Weights of a small GPT-style language model, trained from scratch on English Wikipedia: 7178 steps.
Each number is 500 + 50 x the weight over its row's rms, rounded and kept within 0 to 999. Layers, rows and columns count from 0. Numbers have three digits each. The size before them is the row's rms in percent of the matrix's.

# layer 4 MLP down, 512x2048, rms 0.029, rows 248-461, columns 448-511
099:522455522470456520485497527552520521474443493498401490543525584548638590439560504451449378460527489411441426529533494454363464542489605586500491465427508483560417583562414447525504514436462556
102:401385496471478481497526478566446467431392472438523543521574493504502426590463524422490484542521488518583447421562580513531548522569449416469485512585602360483454463510601436505474546526481478
096:465514483439423533493590421559569536563465567401584494524451535418538520496486582510551501486553569516530504434485450496520599646503504515573484459421558465469552434499466464538473476583596435
097:460570466447536486392550412548546498506525364485430626564544449590492592501546482413575514501505553434447494434426550452393478507565496466530493510478533493482499525469513614491539518456506481
103:522490553417533578467432493468523538433550506558379508464565488421502492582459501447552570505515456567435490503413524493510431462448569452509499462436522552514425465426618488522499569547443527
100:576555568444384552587479491499580469496472535547524529555506498472433527433569608529569385498517536517474497563505452477526493447447576429549532468581494552493492443441421532460557447510452417
094:505512578506452571497587439446503545435519460531406452436523482505539614488506490529534467475530590509528465495579498410562473568528515507478441466419583497542475461436502475529504551584546412
100:503656500552509531514451476486471447492497522450517515423565550549462484511459480538526622564538568374440544545412565496428533571493511483515508516471448450414607431497440442514444525498530482
102:490427627511482510540578559519565498555491479484525506526563400549384450505520494443544440511364554528493454502488521522475471480480508484519420533488571463519502529468578565525503448489460420
101:558489468445558495507541447551532517539489482485497493563508611575418527542539486480503419571595471521415535443431477476578515581475459420552504520461464489489510417480494576499513500547489519
100:560596568566554513527419509582527552469370489574494478557532511566529587468547469561395413579480549524581536530350465452434503487524535489519515507473489558494532590474519474452640546496443547
099:494481497467451542509549597464481443495523456550480473496503441420538470541485498436542443604505506512483462536568570435506495555473542508561495460443441531445480405532613486583440587528446500
099:489505485415526448468472546451491491456541578448521555441499489511523436426468485478429439447469506545517485517498476488497473418443406448453556551477559546475552501571487556481436446443481587
096:452508450617463509483472512401460500478497503541584482539610462488404517560496567481435501487478431513466447560487478485422578517506379537521400394529445541478426440499452575491386507499457476
099:510519469492515485493489537492440466554471576455492524430577537486512521534450492553418504442464376574485459517456500665480400493497529505542528541399496521424532525457466500626554442507455447
098:485517450422543536455513539531519547513470568456451492566563485448578397535522465453530540530481589391475528489438575449437464614490481517526497527457525506574487615549367534553541419503479481
101:462538443426402418416501451510450505516491500510420369530491514520478536465446551522492434500469543524491510582520475559524533384466567456448391499404548446519530576526483498575516499527457406
098:456558550534542534504590472503481529542457527526428413468578552430507525454475517477520519541501514463514560463554549464518501590423499440533541503428436541515521491512453547496468446553520612
096:549486425503583416519447544512448513418471354511565370557467413540494439545463587538588452564420420604517522653441451479584484423515519574444533530556521532492471506402598595504477510482593474
097:457587532434506467560580474560533561550508505544478416520496563523443581515520493469605498508468493571545493515494531478546491462535579512517411566511401498484481585519563451505490539478555562
101:438503396481568484500447488559430498422552413482479502546474505528515420488435452458435455542497533495442578458514463421456536544471554496465503416518386472506468550484483368524572470459386617
101:537542530562560410508469499462548490485561554526519531470518390512466564484523560513468527434535518486475575483516474453469515460402520494489515493551508410416446496524433506399610460542406527
096:491586546517505593427399517452493574378513534558529592469546455511434466518493474563432537541624513441537533559400562483479441542405466505478511511510516490539570502478536487554472525471474498
098:517511413497431478538515531460455527499499493439562558513565447457565440480559531524454447471600509579498580532629480545466531559457492507599448477560475504553466520488477437474517425395591580
095:472522506502568423435417483487496508545583514458594517530517564464470483495494553505480454466434474574553443515506553432485550510407530571493486587462556504603507420524402513515424425477555565
098:567495502551482578542465536542499485514493423465459496493530508421457467554499455568393448579460565499408486436488455410475523503393479540401444499459366514514509558411426571448613584522481540
095:401553460536443501392413444542429477484473488487485496489469417500528520472519522479462413470453434503573477475487553521574520623525442406563652507482581593461450416477557439540500465493564439
098:506512570571419369500497482486495494582492451491549516573463464422488496505533447576509571476530494552505550464475570412537535485561523512477564525495598437605508539489573382486505468534417496
098:601517558404514548571515510526496541435539475438484581527475496473550523518485400579496544592451514459489438417476526552487432517530454494493538455512555555498534387412486506583496464457475503
099:412454497498510521492506484452487520461468439449529479474489386453532584485460509522488550542555500451571495551494438538512517556498464477540420592465551531526484454504490500532456478524527535
097:416458549563546433507547375502505503453623531454540578559536510506528461498501483464548465497576504464496537523540410501413404592483509561531536465449452561565573584463581381329574466453544539
095:534522522605507581394544541538500516415614444532441516560471507515551516497498566524456402552449557447519620482448528378491487475499454531509476478620439535495410471606351459552441544515552383
092:519570481559495479437567469562503554499431510568530471506479509451460512372484471492531492493449521440565510505520525519555555431553523524441402545509519505534548428565482471495462457472537411
102:529511529572476475450583617499508473534552604459473575432460412507425443420482476534516445474608469553549537444561521459487385476501508496409591466479558505508437487381551443459499427507455498
094:482523489526458477436521475575545521417415512626424422463548422448540470425539491473468462581537472425489543533418486480479488484470517472536487560482465474493470450500480546438481509523499468
099:504469552495514547465540503555548505397540569477482490446498508484477556476547504431573476527430481465470439397490617480500435486413512477470471491569540539542395520543531509491525479518375514
099:426605571457427477609538490518499541436527395540531495515530514559503570548477470538428509610465446517423558536553543501420523516458545466479475544464527559570583474498468551571537545500613501
102:566519513476590502527558404481521393463508424510679415602434500516515520544451468397485505521485551468475418425604497488416483528493593528491541532472495527523476502562548450447599495529490502
099:478553518499613511498442483476503601487477454464444434548372547502470465580512493584486468559415431481524470518567492386537455502420493517601520500539458498476414561431423443512528423492538483
099:552431529561484469471476518464527556549463550489567507440554484608576471446531492476448587493550463498475532546475485531563500484397481481478460529566607527533649546463472517457475448444563534
095:442462514487534526472439446515501458509486517552530557456505452511481526449508484503507485399468573479472613483541471473503542509496528507576528419463555480535490496518396470534490507511494527
100:472477475414513507442623469497492424487466555438478435453388520509535422460466511534468456504427516493433540521557428413493470447550465492507510576452444508480548454522532511551517475509475500
097:503506481505503516460495542449444508546440553490519473536463428478398441463504550542446547484530500477504505490447429478522522438526523499562583475366458456463437441533446480508492498435478545
097:506502535478474445478424490507494424481558403493556539542524519540397516597576498537491432409529479528568462525523548591433477458493458466515547473517507559522485483465510566409501476472550485
098:504424504421538496567447456508492498457452517520519520474489419514507553539450560454591497475547538452553432502459479506484552398433455457465582508539538583534466568427547526528408506536483524
106:545603477495491480489486610427449514535482554462484498538463565505418451454472573541417489524498462586453510595463461518483539563546485504464571498420450565547595476570511523480434539507512518
096:436564477507461534437486470592543510532466538468480471455483521464497440489553554483436513480495525482447494400521457463557521599474494543517481534478590434476490546534457434532542489406526558
099:496514461516546495537561559547415476466460477439468586519618595426414503537493499472424484451493536476512549585490547513497526555539540435504453481476525513609524508497595479520433552441547545
097:482460539496476529523498523520561560475608620551490549472536457490506507407587515568515643498476548500550483567452476604374478508542464508633543526542519518504499541520558461498537551510558557
101:475525541436517590437485400492535495476587558520432522560461462452404485456499559560473569435564493403593522464545568472525523495487523513505581537551506477514489506502451439531475518506466534
103:499538537534510457521448513447422431538606541456547554507478554418517418557460515516476457498495476481453499528467481470428498535514483494463676605524415590444525518536479567533483497448582489
097:502511477511556490430514541551413507533504522524474479551526546504633523514462408409526486479444525570532463533512551497442523415492536468475437489495511503517451493538486507538468480515603498
103:454502493626534464519428481516510528457512471531434467567503383516570573536540505482565540580526493474491555539511555533484513463519550468613544473573575422434521523500463480495488483494498383
095:518485474526468540484535496530488431554573378538447517488455496495527510565513576503492404491502528505421586603555479529430529438534543495574566438435450548414522617457488537483524461459366386
099:528514368455461529458579585499474538425566449485532423557549512509602470497522508565539464485381449411456423491496471603518535504484449483465502406545429474531456518518532583478499432538442464
096:553465536567534426488551498540514516577489423568469504473565420579516448434545460491510523480453359545538537452491614550479457479462442569492496540387542450567529622442489529522556608479465517
098:480513451527517530505509479466562417430598483482538567562554480598441457523554499502365474548539464430501451436625468603551476531551480571531549503414562552584566477508477427524528529471510462
095:558393516497524556520492599538512409425433363553428526452455535522525474590479487506504515522442560533453424481488560494528536495483585494497487545465480534494432560507516526466497580535351534
093:513522537567442500469454537506532551570414427510476501468494518524459479506497408506429459557591492446488590599494583500543435529494478568509514510464437522502453400411523471474526555491591388
093:545410538526555554428546532454500525432520531460441441584575506532430514470516561526550524513482563557512595587424532546535531497617432615558530456561518486465581530518539503451448496500474454
104:549466428465476475568438430467457441528466520483477469448527476462553502484470481539496498526365454485487498484474590478492503462580455474508463455573469499536548451476473538612578511483473449
096:462537475607463536461394515484446466571567467442484424470445435414491498466476566496512517471382481548455506491502392497425541427533498464537469592474486536480395540545547580526524592437469459
099:575509533570461494560483548476524508483563503501598533533414547519481542467464562520496430479560523502518528527512402594640545459470482517480512507476438509558480436498435487469396519487503473
099:459565522532465561490576478535502474487482562467463543481529547479480479515512525448377524541436520466550461537571427413574458487439472522483470544505521481555502413520434601519515526507555421
099:420494508414480620475555419509433564479456624402442496425590494531440531507440575491521544544511494567545378517610485421561526483479515557551414560540402470476400445521540526526535574522534506
102:450500517506481480531396514447455463456589573461462564464558583542504455420448473427500491517563507480475480501449528514448413465554417485501621498452452559368428440467442442404576566458511528
098:411535571420568495541559505563490490498453456458504535558446496571418612462548463423607582595507506454496475537477521602515552433551526462480516575542409486510576518507539459490521456518452497
101:590501548579524495522497568575496543415462413589547461561519464597509512508466500405449470405527561471398531483403470532427457403485498546483531506483443506541495452382460569465484406536371417
098:490420538490557536438492444478520484545489499539375443555435548458502499626472446496505556485488506531398495481486516414422560450526585484482434505471491451503478503446499548500386466515567450
098:470462466537552440448468418473462471481454379452562528482502583535535601538507504506547577414456520563523451496572573510534514510516503462519545548430580441417414528480436550505554505558475468
097:583546479583421515518480516536502416555442570501534423447542442470622494530512523554473435458526537577485448460520579454401530441523507553511602557504608478540520493592463505512574544484395438
098:532476544469530437435486541463540493464397397574531448424471474450442471465537489475555551501512513494508470571521497535434514469503550402519461554430488517390535470526500513497480602408368507
098:477499557504522614481529493519583542488461492455597464530497449549510480393546494372533550531531471481480488473513504455496516507542557478518494434522473406576557533549412442489579525506357554
097:597368517458452433577484507520537467530519482545566546543469486479644477511461522510521555502493447544572487454520452504506480515511476495407493461505574472572507515536557430427593468528520658
101:495513527482542384442613431470503554409482476504512501596515581451483537579454375491520511560483511471487461456437508437488524520398464476558475451535558509569517479498469608484459478519459505
097:517593478497590518453419561577505484551394399415553484513491547535523510484488410464530449538541498559506506508617497525500454544561560448541501487534485417552532512402562455502485474579482518
103:530493425515510553429480504434462451481555532479570518446473500541586473595467552494485503548542589442515496409532502504491574541518522530452526470536547511430469467487558513453512465547555432
101:582533510505539450567445546497534576460369429579498489454545482549460565551489524582545517480466521516557617491462559463572472515502479558531437466494457511513536484389591484494556554487452462
100:467522534484529395466488534521498559505619466469513580466483547423505554473504434493544552397433559492490627596592475431366472551496491503486594436504467460545424620482497467446523471496529512
095:504602494427386554543568507411488597615445482556422594503578441494501522480479465588494557550569498484477457565517522517547473509503415488540485484541569465523506439560470512536580495508587550
102:537636518557526417420482578458530510459475540461558568479531451587486446556510485535437439465438464489532489529506549550493479545477519480525511441455511561520557442542433536526477578615589515
100:527509544540599528559530549490523485467552533559508461485390504527458517573494555534543536586588551488444487537440506563495489470424512504451449492581634501629482496521470504482525530414509507
101:519530480432519441551517532470479511562467562425465494435482483438461494437465473519392444560494458521524495505393511534486436454446417578548490560489452442451471437434471526499549615459617545
101:553568555424508602426462467483486526527509366535465413560472549580585425491488500519468543472392381517593456490537481560628507541429461508514529464533510578567513565468515498634469466538526491
098:582483524441483485448444449554512450542555452535483531487475453512523559523515555525544457459623512582382500493433480542383512488619530533538634478448454566475515415488654643514449550474515580
101:591426496483532476453544504526555511550520481487447549452488449470531480625518456437520512482481439501443422421466479628503525555497531491461554498602480452454501456529476546520511519575521419
097:523566562479472514588554522504538564468543533580354586514497502531531493483534423502553492549465344585533452477482431569549444511532466450496485493497480536587399528518496568452452486515547518
101:522540546606570569517475494524474496525508650468546550490494524530485537417473496572466478450365441602561502557503490474475493457498432520484492506425511462461497478551495544442512476472472529
101:553432457480544520489468439518443554454547399470513538510434541512539520516493515534515321459482486631502597436500460542550504512464484433403497495539469452537501492450659497553489492466513521
099:458475445572540554415508591408486444489519481444554526524519505493500474459454468546429509540484499525439495540546547404495511458451485507501477435507466587456499526405542516484540467451569452
099:475472461457515457406589542567514479522520523471540572518504440473454492555535577396520525562471478479458474572545500503523517530581441405530511458498482556481458505644552483526444534522452482
099:540546521516597495530516468473541500557480475575542532578449578526469558420564530464472567497492460474468524549524418469531523467533543504508487548578537669565440517480422435461451581492538515
097:602375467439590542477462579574481463488461412505493504506494431590579537547478504521557564478586454487554443483479484608432518493560592536509535522464533535584550508448543492529470632519411428
100:500526404436415524593510476506497437482554573469526504473553471552457536558505482529494477542574485515447475581445562490601457491532355439461502481480472519495514410511594493602442478536580406
098:468489510495390463564458522579507506540440573451516571548560475575539491443480520522406562474426517524534556516435501391499484441547494551587549528478425500608481581516505438441447454520553480
100:481475482537486492439447455500467505395477435465495499467445450514360513461487485522436470360537430477452645564561506383461511483508532498510426531541491506569425569493385432499479542444502508
096:534499505432507514336511507518510459589528439435423480471406388466417481470514412411534501533522447461545626480538534501565495498489466417448531518595566461503527503387535591462474466493515485
096:450472473402546454551443554520507482476405422544605487513459510425526664549497434550513513594553378568482514423452503556433512564525435462472440467499506442464508474509471610534464441476459555
102:514511494530667545519500433480492437366508424545432436502543572547466519432491550525543525500443651490450454490527531444392495450449502435536503524438385536523440495437598451485553520475540475
102:569539446471485545546391470478499448549467505527584486475477592465450503552463474502501492443467523525537464617499453461472569394473511567468481594471502550504478444488406399504403478563510566
100:454522520470572487479415401538498506508541448532516499533436498503554539462566484551533576483476539465494533491438499554567574559523585517423435486456508483464538492532598481480589459528623384
101:646521391556455471460476566386513530467408548476538578498504466502519426463449515557422457446507575413471545562388486530596559471499416487466499493621421560446569549459512457619442558385481603
095:500614500463483436577560491486488553551502603442581446516510466442540461500424469520499475537481518579502538549512450432517405425492496540507546530513587520469476497481568561502447492478531497
097:511508496479517508564437568476498518526483547502548514492516560501458523482453473500550555572433507467476462569488558555517480498512473451513525471577604487498480463577551553501483526437430586
103:486491525474499459505542567587509628505581492504481422498501571529528578447526430514531487523504507596513459492564523421523513532576493464552494525591471608568546571541571589543474510551459587
115:520475422538525531442387549427417528582520488519497458410417478551508492481405555563535543489474542450481542515443438501490524482504445599558547457492552444530508495476460440401427511513477626
099:442555513560432465512472416464527484451578474474441473454521519507530507452544444397478435447497581444492487478416460561505583584547495511536471396512456497535464534514510455500496520509605488
097:508518531488487510494416519516484524521396517574556492534554536488489515528511480565424533507374419478501486472413519452484433425494531536564493503588353577535482470505456439472518481522547348
099:516535554478500483542500487479560452496410463547503462470463458544493487551516577580489537431548542434461520507488588567536496457487474510449533414432461414503484524479433534430537516568417460
103:511350516496558457379554442584526480488477497474534463632549490511481551440494456504536491464442522442508509525534436464473508414479648485480475462595466544609389575490424518444507524582452527
096:439561571435497469412499514437517475553433609506517436463389566503429537396494507497502571569465494544451469504567455483582452468507466535540439507550357482522473409475431465536540465489516511
097:392555521495531412573502512560513474463399504454522500461482596489426465520488491490469536534560477474450604503506528319542531497533522502482461497500473510513595407530466540460460449513578603
094:462414425502456441519520499503443518518489494453534520562667491458531521580472496557526476458532482498488548474509434421517554473627487488391513520478506564584550609526453414489534403437448493
098:569538399596566431470449507485448537565459540524534555548513481553447529529490473530518538532580498509418608557543538494462549451469507468551486462473422519439519439494505581500505520473516483
102:514586543525445617527434535552498495503498495462446466510504502502427503446465516435458501473457588385498584535533423470581543474479438498515369486366500413409531476580529494554478598542475466
097:584421504506525539521476479440511518475609564446533519540475479460476493455500527514543523519463564480511599470461492430494500489546565550484507664465502411556556452464528598448530626515500546
101:489494521451555401492565580476529494446473407526505506452500456442468437494438485498602541444467599546456432590508486519546440593520551525402505461487467500444557585555568606670576501507564493
100:618465520451489449485507444564550488554543437450556509460351437444599459434519493471493495524529334589501483466501600529555496438520528594535467449483590604486469460613539474506385539515585452
100:475505454527404492562542497446458497570468565486507485414452472500549388524497412519455541526480436496502470545559473535474477491537515515423541502535560544437528426493460482468403433463427499
100:498456549515469531506478565524563529519441495506452529390511473468380451450446445489517510485494546472524496501454509495475430525520422456484478588470537438501546500409527542530534535529541555
097:516433565442582548578431521549537566499568542454467468443410493482505518536499525573518353468470518563531373572403449492503500491572482534466525469458502460551490477504467595471527448540501567
101:509412433487493567519524476455451392544622405423517464540532523513492472488461533564604561417472399480494506571481509543487490474425497473504519560560422425437374437426509482473539583463541466
099:531538548475558530554464512471487625507584586522454492431475566525450480544507480502538540495445485516553479409539497479536526571542497484514513502556540457453444550600455414500437494478484446
095:467506525482529513477422538533539411499485628584605553491464481447570584462461543530557510561472395423555518577509410556478525357476501522564506426509475442483499449604463526440417444420531604
098:499509441592493455510474537442471446593551538460580522471461472491450416527470486558520500509589518529551414627494532503528446545395501539479494481443491490518500479568487375480467469458570442
096:560555441539465504574491510591498398573421452450570602394392516550473534474506566492480478519467430508483520520512555497448512495510417460445420488412465484492518448432470518472527494409429568
099:483477508473455419605508423425486444382550537452468470523471470452509513441446449481479490441536605496497501487502492484520553468522444528397529514526552486542439473553525462588437367510505578
099:475479479495528639471526497486528570478494539511551435557444532527492529583512504481401506536510575467520531624524492610474484555464425526622487485434538540508563446477543523634510497545570482
100:522445486558460485572471593454487498474594504520541477550431461451540490494460462468434487469521543459583454498508442553539547482448491462403517524470500459441411480529550464563496487472483428
096:464528526491463541448505488553510558464428419525579372509498453499508577489516512552525578462533450504467435433556407400501396486498479489562496450482524421372431446536531446455489504479564515
101:536496463419564500508476548473497476490473552472471550463492526457567440446446493414544521547546517530449595618456537528512518582471506416404533607543439403479532415547498589459488448458536531
101:456528531521428518544513511502533550491441406562447457470525492397555554416518503459451538501478556441549402452481453498511508476571472567542534547494485485480476522504448544371464597560449515
099:557449541466452514470402471549493517632535361479471501581466535522529513513519476493524443467504420457519544419424490510452492486483596536449518548514526478440518507468552424469464538493492462
098:486461559471482469519475476413507523550463525491432488457424477510534578472456455579526501517434472499418477470497436506596506431527454547447507485486598544419544525420535454506534562504483390
097:480537530480494526439531495550484503514545535413543534446389551475551588509503583525502409460581506520599564530521454579551552559516433485480540542494551509443521389479601567566483515465505577
099:480632494529415461515565427482519507545397571455526575456438539498405470445483487498381546482495575565471484509554575481520518529467505578492490502447484504497505543561449458467554500506531512
097:460547439579412455634541583389497439468517495508415540488443495439459500474511407524515438430462493489492576552384480360519530491457497457517487523500494475384554485463488594486511489503507423
093:377432588519447491462453476515540483457439568577646480558414412543536500466523523466535626488655478452515528442533517467507428463486551491530430495433535457526428458482470601536475509474469577
095:505513546489574517510508553507511530420582557464519546516478551411493547515530566526574548532481552541418509553561504517394481531497490589620503456482453616524556406602577426523416566466484443
194:487456548472520459466532553554571515445474457576540479536507510463476516523557484555452589491527526522540529510513474460434521487571595444458457548592501518565535536523449545550536523451459481
097:506574472478558437539440580518433529600518455500582430444420492533451364572509426607504489548528506453505509428410505459512560527512476529511443444523438513498536548452491440485536430484492455
100:472534499463537521490505525492523512548513633596428507482529481507543414607506515491408493435565441445570532425431466523452576484457486511478483496417430438596462501478590524535439470474525498
094:467550458585505519474431436519484430458503664564534409436494468429480482538514486496431406508510576547519473437472516475487479537533452568459468510534438496442448440538465472559602581438482545
097:523487497393474421459577466518531543568440403477524502485532524551494513529499467515515509517422471547469492471383506515559496571487517546450509455439476519548437547519502502476624426537510474
105:582508507534533495523519496459552458549460476585478498466449504559443531472549423520491548496500518380515501442396588486499472539557479637529486548500492474423488513380437502504437438445517439
096:468517472545541561419469511522525387501509544447496524470479455539484488482515600540496546476448510533456534555464517483486507436600487488455411515509498486566495390502448539587426507473503471
102:541503505539400449430428602533511523539543493477498575575549514539542475465479499451477601441555479463418480553558470449485448438557485546526522533549494520456461527611447471519554542539465593
105:518492547407543536504490485555565549486465435475468395565547488564550498489557421529488499600429449536448453507520466574571481651500562581473459507586532580554496530427444480527497458443493510
095:566545503489603506541469476619486476581447456386534505501618483468553530534469535401632508509443533575537450401486446488479412466471422460520557467581567405496512483456559538497515493420528548
101:438524516412411538517481482527446564463421479506516518567510480524533416480497406553527511506405518478508352399460569458504445512417483435514514500520460589403570522465549458528481465459604493
100:441493552496502472479506563454558496424501517587482478527614456449572437478524531467493419459429532539577502445502473557425440494473554477539619410528511486392452495477549403505450413525493428
098:471500517470445539447531492500503467566408437507544489510480519521412356521498477439460483426498589501427554508522434503484419511544462507493446439522513469585519548563487578534560482519505533
096:470519531544467475496472503457503506490431546505516506496592587508573448502474518550435474536536506496632421479501477469426477588560436520562512487453503575494475545509406629517449469492397569
105:422512489528500570461501496509436426527517505479445561421494533547468457509436465571553592455480599524439486462587495504499451489433479516578596483488413521472485537568456468552490482532576465
100:506540500508611489619500447445512396464484454464474498515388501469474417577516523420650508534482430599624424549483548512471382529559470505457560493548466510521579599362514551468416539513471535
095:495534479468453531439569507529523466553474533536505544525528459480465488556541436466506467508466538443376503467484482456560511512543497455465457511502434528424523571542479527508447546453448420
098:502581507448571490520495616487551520501447540512505531518570521444522435581470505495514426534479478449399537546516530378590553466486463519459482580538572453354543443600515522500514532571558446
108:541534490446617449491508471531509429509536573488515438442558501531560414370524512497483596433494581507512516567546515495561414368464508495455491473547463579493468530576523439376521433553493572
096:535513538479540508501412508539501567437548549525525527444464516496454539487516453465504453466582454583464497516468548476488388452552465505539439465417492457480489374515634398451438487594503418
097:492538516365510495468492448450506522565469500481515491463520532605441475513458456496490487567549484531543475542489488454545483479461533457440536576478379538437548424504508443576479394521491416
096:466495515367503472501514560487516567454501488468573474402391456550528546526529535507384462502514477497588443461481513549554449540461467594587432531493573526518518397523460525504457478475473499
099:438529475602511538566516480501537515489447473561531500454580518541501478587504495545534568447397565388493464469612515493453448544503401482532528511465441451507520577562515562531473451493466421
098:511611538466524572523514521545527500498502578457416454472501577533541435533545453573518558453525415543561461471485465448544466417500490519512448590483439596577479427535526447514443517503584598
097:458543484448412569466480430585517482488530433491564577513516491389507434427533474459483537478421455456508489454579457339559517497485491529502578531520542546403577565472596489480551552492673443
100:519498526493439436549531526466496450516451423455442464439573503588520417461518531556557466504539413449515444462511454465578532553453531523598610520488416531539448506537507470471435537510573394
103:488513546530427520548447418420436517508415457482573409517514515470516514481440535547524500536330541487501435430550474431473508463516499500455506505494526360446508533457614508535523445457577391
097:488472532467495466609474484524610504460421477588387514512455492538496534498547475484533586482555519572538474526375490543492540546595457477508477436565535449567461528494445422548553573574457507
099:507464496519507473546520433405446553513576573454487448562566569484442494550543425495578355585522480464526607493553466484510510453602467506540408458612514548523539607500508476412494493500562468
098:541550408559418460499574567544514518628497425621418530569567499550546518520503448553485460490598477523415545485449492488509472500484501490484395497534495526488493416521580437580561483489484468
094:505417503511433494571497579529488471556516584444521537520579403485472478436526541453571551539539432501393511587495561576483535466571448421565556546515490610403536460453543487500449544487514486
099:499462470459489553400624485491469410531498447484379473550573519541431637479470420564564533546433445475464505532461467508473504462526446531471524468571397538570496447461546473445507477495471503
103:558467501584605429515455513520584508445438484598477459514378463498499533453528523514474449417520523571580490534499504502576493507529534497575424450511553472578547490562423490510563419525524535
102:462534506539519508480577396580459528527517541494479530521543496510523478480473534508417504526530498525552492519425479508489459478463471583499559503494536493389501431488474615494519494528527515
099:416491524438559526564544444461502537481439522451493529453457554579519439537498491513476462510448440528484529520568426542435515503448530435494492446504561477497492619520524450529630594483479557
098:546406484548456484466486553541504516452554511496433460535564452527583513437523456551419561471366574515539507541545515589523483429479549494368501482475475554458443514636503511444578543487523413
099:445399490469426536424471462520500433648434580523544509517441516502455504531472555474534555473527554474539522437575505483453620542577586583519578542476497543582450532456427561463572498565520362
104:521473485498433485561483435486451478496511504537495519521440476468539577476466504509522628457506461526524491512408450549449513542507479488384433452512499515395496482436528465510456505507401416
097:455485509429499539600564432448525467509591493507445533415528520465530564509506540449467477543544499365518543465535552535532563442472541473484512428468537465473432563526476502513529473505475498
101:476356457496529535463413414456470391545441455434490543455518524462475522566454610495535587430458433583508450539392452520493603381556499564557543489517426481394451522523486532525472467509494588
109:579433485542426467493518557505538462482594557479526483501467407505449613456558451535482442460528558583490451503487520493459561422480496480429458437475578467610539576598513476479552465485493492
098:516553483529498500552362486428512621504544459455473444475449529561436558510508528425455522536433391464498520455588497495453468485545443540435456547501467486479483521425458432471477494426654571
099:496479555489426527556525521503480566491557474440579517481526470597508481495529517504548573569475498571480430501553479487417577455465474515523494501508448509581547516499465438465450560548477501
105:443494496554523514480559548460587537452463527504559509515501550495604492580525505502521483441452572458511500449514467604457421442518500534521593460558494512451549418384560594505412445532491433
097:456519467481559508409513540500486466467474523467552417531462531470403554560452507510488526551537478533482402569491605482445607487492536484423517518500630402488464567567500498469507497502494499
095:478542514552567528455452500446515499511486524475518501478492567439474517433504496519481572444505427549490517527475494463524487483505525477519472524453479461462474420503485495523376540511424494
096:395444361514579480515445501541515493552472532455470510565507434423457543605510529507601571497507526502555498620508568405507453529503544500613413520495501506467443589479572513502539418447468581
102:464430523620503584576497545549465495559498497472425452452481482537479497451422524572447465407543591557532472570475462482425568459481455555487495500483532504478514427481514563510513487518553431
094:478492525466531497552486497500552422442547513565501533541518485416491498446487519516497546592540546569550493501459554529540533512550554461497532503606569442490612516465585541535563418505532524
101:458442511517577429546466423463487578488611581456465466438565471525361472537507396560433583433538525435457516581378548531570530463390449548546510478467523491449557452485348472421466503492508501
101:530547502467398490485474501550528553479519522490590474578505449475419469421569547525440472516541483466553520458525491509555403497498491489499535504471559530483342505500530563458537424515527470
103:560452446487501521512522456511427498455507467426530515508497528510484523505460519465454465533534496457587488526436523487561494536513449479443493547449470529470518489468528469413476515505580523
100:511453514507575496509389563561520405592556463588523502512514576465512468517467519488452585434514522434484615488515557522512453475475571408572572431575530435497501486444471429402455557530533547
100:440440481500537498539531490475429545471442556484459498579522481438486568573509477494525532549376532394506614413520534586511473523526507416390461443602536590519539529622509560562514444525533424
097:434560509515523440415481531557459492558462553409494539529503532526535483548463539412588462553428556538610570446467581481540532568501556468488411569537510545395473437557524496474574544450518542
097:415496432517483397472482506521481503488514409523538479524566496521493569556480477494570495505518491365553518466543551527400502456485500468476564475588462531448495534504506581521585431571594470
104:408453560421443537506509510479482547544485423443499359505578567562499586512442439467551467443494485470457516514528501405469545605479477549507436537472516454481547540440464484426533502518424446
093:519555502439363569556522529499440500449471389515532440401557442564405434465438523519411496571522515486404474441466498503461460581464477624440519537556449513423525538458623461457516532497517512
098:566503527481634506513548499393525512343465471451480499535543497460491428412529567448517522511437422404581411452524498567396548532447558542536452517449477547516464522483481533543453495442497594
097:485500464451609441554445492537494516540576519570467478494454476520466461542529486577520489550465573515552556610477366365569388546548485541504539510517461561519479626482482470542550550460392447
095:459556445423563517599599491487520521436566536557503543487507554437461495389573440533620575437546493372445522557461522453463465524469469470578519539460483498502461566534570585510546516485429516
095:454502493545483340492542471478411499537471493445473449516530497606531434606415483471471532526524532416508379524445487537517494528522487544545573541530475523538518448472487557510506431516507499
101:416406490521565484410497573499516647416498506493517466487425480425580486584516525463599519552431490434527539518554492494474508433499473489515459467480494438521517529430628413480520497551516515
099:511515421522497484416456479535479471618501575437457504565448579466504525574438584566584671443556460474485585545557484471561546549457463581468504472545505419381496385483594459507477463500573502
101:468583471585450473593468476499512497518570443521492570440609412524440536443491507505529550482593512375491476468523527419460608499513488529507536551555485533492493567465410490510548492527574535
099:467468488512539525405569463446490565439521504522510491508609456541505558548529489491536487502411399500552413451500518414507462561527532490595502554464499480525516591546441459534409456517471455
098:529468401530570548443483561526445498425492394437520544468521533476487523542462512502507578412529577499517557466505455518557520500539491556415432454489492480472542532441528451476508523547526491
098:436428445502503540432498491457470502511447497472509433444495537516501474471498535536468473490527525571551470451444436524429541492526534493459500503491649533407472471537477432566513547557455482
103:542489488504491509512484528539440524477510570461478493566600516537455491478435487434443455471510540530467465509558535511464547533497453510550451626587433371494564541472510465548535525532525541
095:537463524555541486431518603528425509487516475532571547473512503561495526476511425498452629484515474481452466506459533485505531451501494523485467545494519459470538522560402640563343468599431507
098:519476415471541501524514484524484509448678574497499556421584504523506567509470543466505402468549528502472515446478467535518515501413426460410542600467499476556500420496563496381534476515465569
097:447468551489560492467455524597504494564381458495500403460497565493546565611536372429556591495492504401582567535505540437524481562559495484606373500526495445545472486419507585483538553549398494
141:552477551476345472504548555495568474338551504541444535561499427492543480582538530516539404478566506474502488480511533483404518483525565453329504547447536552544459445523516551569496479415464454
143:478518594519518539549459530594629528508468418615505512561576515519519623529581457515418625556510517498443556542443542519517515494481611549491491535558458491539541524543473571470600485514543504
098:477482487571520462474488552462540505541461562476367515534527523538445470514487419564364511521595453661444535485572505431512467389521462517534542504408455560525541447487423535554512456457497530